Part of a small language model's weights.
Size: vocabulary 512, 1.86M parameters.
Architecture: RMSNorm before each block, no biases in attention or MLP, tied embeddings.
Each number is 128 + 32 x the weight over its row's rms, rounded and kept within 0 to 255. Layers, rows and columns count from 0. Numbers have three digits each. The size before them is the row's rms in percent of the matrix's.

# up: layer 2 MLP up, 320x96, rms 0.182, rows 290-319, columns 48-95
# down: layer 2 MLP down (transposed), 320x96, rms 0.17, rows 290-319, columns 48-95
# gate: layer 2 MLP gate, 320x96, rms 0.189, rows 291-319, columns 48-95
up290 111:127165145125118167094103113170134177139176149116107103092112113109110100148171166096104040132158153187114092141119173136096159105144132124107077
down290 111:145129162120138140140088098104156140165127136100119188130127171158132116092160142136103133132159154158152134137104187141138131153164101055097112
gate291 093:121132119109143122170051207106100143095086174106184123155104146156105144144137127150158107159091153173090115055183101155144121117126160129145137
up291 093:150166086110121150125115066112164152154121179106163161128097118152130148175200171112141183136185133102092138068109096101125134132083158069141177
down291 099:168150103132134108074113168168142152074073134131127133139117141095108149121147108116167182138112128139156186095158122113121128133151110051143121
gate292 095:118097114169171160100144159146120092122142134148093079124130139114186146117130073070114167149099140058113122192163146104171105067139180144076104
up292 089:165104123086095117150161101118164140135066074101129143116107118129107129167118202119106064122137147194120108108078120151103149186113067098127121
down292 099:141078124151130183122093142152155073142133150117082159093108166106169179129103046098107129149147132133108137125122156185178122123161142174111099
gate293 088:149155188098083108136162082141094111163099126139128208159212047099105138096136144117175131135136105126116093077120115145116101140097150153159175
up293 093:128081121182138153142089132099143147183078125047108099160111161172100106165177126109107110122142138086110161082157151162123089061105062179188162
down293 091:114075146095127168130123128121123129083116132087103140133078085169150092153164101095136103087130118092179119094141174151124130120053082132140157
gate294 105:090146109116144166060142155104127067136147104140133141095145136130143116143119136178091103114116163100161171080188122115118132173093111120155035
up294 109:149108090116072216133161119190154128149131132160120171055128159092127068140067131150095148093122138106121123164087123117127081117131120102105155
down294 092:135131165103162071100079150105136099146112170214110148151165110086116123170176150078128144107073171096077074080149125136116135100104113121148133
gate295 094:106150141160101078164106170111164186065144196132129128146095084120145077194116148131148083104160184182121130103150156123190073144131113168106133
up295 090:173098105177074070066068168087135158117098126130130167116138109132080144128129178084132134104129107174093182108166083131174131106131091169192128
down295 095:117146142129205208129233066140124114146131114118150119099141147120126125128161162118124116130142149145132139095142146140060208132129119090150098
gate296 093:167111128160112070128135157107142100141095173071120097147122164117103136129083109088108063152112135212146158157079099155149059129099134127101127
up296 100:129104094106134168099127165186093204165153151119084127174118090148156107076149117137079135114084142054125116102149165079125178123095122150166112
down296 099:165164109117132089096083163089144092129090061120151119085087143083140165150110166119159138139128095113141127052131086135073117134165163168096145
gate297 109:152087170080134175164074084120093077181124065098159126084137114106148098153143068144105169154119069128159145153103157111121096135112184119108152
up297 117:052154067114152106130181140118138163141119140174056105168173095121157090099160129105123134108117181131149161123103107085068119159154112153138146
down297 104:099208082120164146068194159126169136126125119125067161167129128131173165096113110155110189103095144148106157092132143098101083084135109114143089
gate298 096:131165115114057123131183099178185134061121132135145109127170095106084147101186115113126152157070104130142108093138112144099052120092156135097114
up298 094:117147104098151144137134142108117102111133161166148120108120149115173107118160204138147152149089183153137101142161113116150174102170076129181074
down298 093:167120125105102146091150146118158111168174111167163085096083167156097137091123100103066142153139166097189115146160093151190196095135158131145094
gate299 095:172167087122142089139105107095066191131095165114129083069117146139132193193142143123096083165126087105183145084184154127134092166122096090128104
up299 091:086047105150113168034158154180095128132123146091036137127123155140147184112184147074158125110164128142092125092104121083099159189096185117144159
down299 095:147160037169107112119132098131070163110125161117093131153157123118115145125120103124118075141159146103191136153108150112132128159101130148070125
gate300 116:113116171128090125105126137065133185068136228128115161108096146065083127119176162189122120094146125133109109089141153081132103182111111061138209
up300 102:151111127131133153148171138061191129190127167143165086177090059166130136101141107154157159106129149120100057093074122107098116104125160133068134
down300 100:136138117129139067084123143157157109122101153074100136063121119109120063104075142171141087091145114175113155115178149099148131160104069106130107
gate301 100:146133083106112164175128114137121182126034132061115145121169168174148134147162128171156144124148180132102131084098124136157154084104105197122159
up301 091:207170062126097160119084175131125131180136093105066142136142100102113171147131158149151108176142132136131146149169128104139106165113135135168113
down301 097:122073144095102099139122124124083099118142114131116124087108089096191133132173158159121169117105093140104174198139081126139146113106164092126080
gate302 091:130128153128167168086144191167137133165106119149070167149062199119153102147131125085123151156101186125166093099100190114133059110165076107090115
up302 095:144152124153113150142130106153116170197130113112126134137116126085096105105110093147040170098176126142116153138108116045124054119125119133134154
down302 098:115127057158111093107099142119109131106115134152149089093187092172118138150115119171210132160102109128121120085151091158162143085175087123170091
gate303 101:109075158124163162172075154101156150130067158113132130120148162146124111122132082124141094153142167118104102166061111125144132120174096098125081
up303 098:131115141132165140114127108098124139084156218153120139096130159168151132124136061048151141126132120074138092119081111171098074131157145098175138
down303 104:121086115172130109181175095070078047136159123074131113132111097106112198108160123127111131159129105121083145141085221149130145074124141110134120
gate304 087:096123148149126131163102136118190133109136113088109137171110121142148106097125132167073130116176140115112067122112171156106114104173142056124144
up304 080:072155108120132072154047057110085083142113095159117102186086151063106166086116117136104107159084157127145161158173154139143149093112096153083130
down304 087:133142099076102107108093110104133120163121112141159119149080140139120151075119057089109112136207121109151125123073150163112122101074080146142145
gate305 091:180149148137129125151068131145115158084128109145187128143132088118085120129114163124133111102150097138073149211113107152125146155073114136099105
up305 093:144161142131123137183101143156077154105150125095189064151145151120116081081102153150088185125101118157055158153116141105138154130132102124094100
down305 098:092097129143133174085123123162172133162187124137075135128124109108102170116132102163119142105127195106152085062165105144133144101124175075129123
gate306 098:148135105090138109149020141152140139143117169124107111139175106145095168122115103162114127184094130127131108081147133109165114168131040123122089
up306 100:128104128139127135132193183151143104078104139119113128091130075116157089128101152069140079052091178130133091175070064151106146106155135135129121
down306 099:165061143113089129146092129130130125128111114154116167088139093136149097121082146123138169116118173127138157166090119079080116140148132165093125
gate307 108:101137085097111148129161170099160138166093066147086130109119127116127166145078117128097151102135132118090091135093220168128170182118056127120154
up307 104:166130112157107146114177134162107059106162142156063092136137118079145172166118131129143161095180123048120175088137171179072093137092118150080154
down307 105:118147107160088111116115098140120194115154215156144115176136130104128175168104129153113100154153182153087116158124157141077164164088138147146124
gate308 106:131142113122152141155135104144240114153151127130149150164180107153148086159129141137108137171122089163173163127142090126052154182075112177129174
up308 112:115138173130079125099118107150100116119105163129164127087098096155108045092145166049142166092061137089123167115119080097127082131112089122126143
down308 105:124117107149175119145140093137172130147127086166136135124143190097106070085145183079163088117171097185103159151168089066183164083079119156171109
gate309 094:096167124094163144180085079152103165128093103171151132161121048147128153131085140152102103155178143149180131135132157162088084149106117121139132
up309 084:094126094134101161119181105157129179132165168157136074166124127159161148119120124144124110131171175119229141095117162109098088183151152099110117
down309 091:126115172157172176141129115148139127110191120098123117128191157141118125142152212124148100105103139114114129164154098102129196181177160143105149
gate310 084:094135122110142118178182105147115132144118165209096093110121096175194137149101156129131176088087133116127145109113157200123206161105128086134093
up310 082:170122171161150141077141131116173123163143074153138136121130097115129096092132193129144110129183118112138070145121132107088112111134094168081127
down310 095:138110090170113165072111161101070157113099129135070153181150111060134125134140132133123093167157165152091079073087072107154115155104113156108136
gate311 102:115088067103130162156131141077107141130110095137112125098135132135134130183043177102110145165134110093106095062159185139124081124175100097112134
up311 093:108181140090153166135149113061125092117145099139174204106147128153122124130067133191149104122165072122163120126131180105081155148188111067066124
down311 107:122153150132096144101198170117076123147135121136144155152119160117125110145183154136116139100123116186147127125118068127130105115176115058134098
gate312 104:128097127128169143157112135085148164121137080098114208083145149156135167093133070184143131090117098139124116106159089142145127175186141102186115
up312 106:162120124127089206121166101059060178137085068122171116143093106118162148141128126179136120160160116123177159115117151142120109127165139079136132
down312 106:102133116110195130090094190137176125127100098089149097129133151135090129096168131066188211063121116121106092084095115075151133134108209134156147
gate313 112:082168172124168134073134109139168124133151069148102103125114125140217109159172122194135138108152133143110184125148098131105137074121148146106149
up313 111:050134121179098168113133071102129079102123119119147110116116131113121179114125163214184061102095123124149105127072085102124155116146054098135163
down313 108:158126123148130101137114118094054160128112151113102140152171184146151191062123127120160128124151148198194133109123110135130132134200119183158101
gate314 092:138099142138152108137125090087109104104084110133182128148089152105093110138126163107156201114134164138187131094130149117113157191112164175167107
up314 101:183134120148171125091177118161080139130164194103080150157151126097143072107171166112118147143158107116162133104157085086119132164110078085157144
down314 097:179152146159114110161185099117076177135094174137142131129123127155078131089106126103148137132116114087126109073104126142136119123147154053138168
gate315 073:114100068103142117122072191063169147069155189128146106125071156135159122102132094159109135126083182172122143161119123188148126142189132168145131
up315 070:176127162182077089122059145152158074113143155140048130104146100126084150148157182136039090082129093104109114178119139115095137136159130141134088
down315 078:110133153167176102110159109121099149119103128101180140181151116121134161145095161098104074074130117119120135145131113148089092077104131120091086
gate316 102:118179139123186131134117086061130150079095137102190097110082130096177099126086114112130147135090085141127089109143169108149129210115118159124172
up316 101:139108121112078184073151180081152175116135084194189144162131110107137170126112127138140045103111156182148110149099099176190119120193149103129119
down316 105:092127076124115149151145171148072113064109118202142180107172075135131125148143147140112095149167067115144176136041116122146123102085093118172122
gate317 083:118160123146154159154151169145125124087088171137157150083110060125138190190086155078171139167112142097124105157034122096153099185141139140155084
up317 082:104150135134127136041164138139158129117092104109154106091117129120157127104113081112138170088187048116177109148103125152124192137153159213106149
down317 087:104159124149123150092148078147140114149062161112131094060127185184084125104121105126138106063135078103124114159114121151128169143136145165096114
gate318 102:171155185099139082115123137117118085139162122109049119147131103081161088122144118118099146122128135170134147098088168135164180101059191120159134
up318 105:126157127052081112156103149143128085136155096196166150078181155089121108155144134126119087051183172150151094112169116052111108140096140221141154
down318 098:143101127201127130101136222103159065106152119091118205129107101074130130116088120142111121085107167137126118160100114138143117133114094127105108
gate319 087:153131115061153191129084144106112117103092143098136140149149126180146147176123155110188130150139108148108135060110121112127177140154161149141129
up319 097:086138148111145125065131111147079099154166129125161123135124109163104142093143109127168109132085163097076160101113151163146131146162130075061114
down319 088:133148136099175078109119144077106149145095159031150184154190119120149129114107098120146156154144108150110112141045096082172128189112090137161148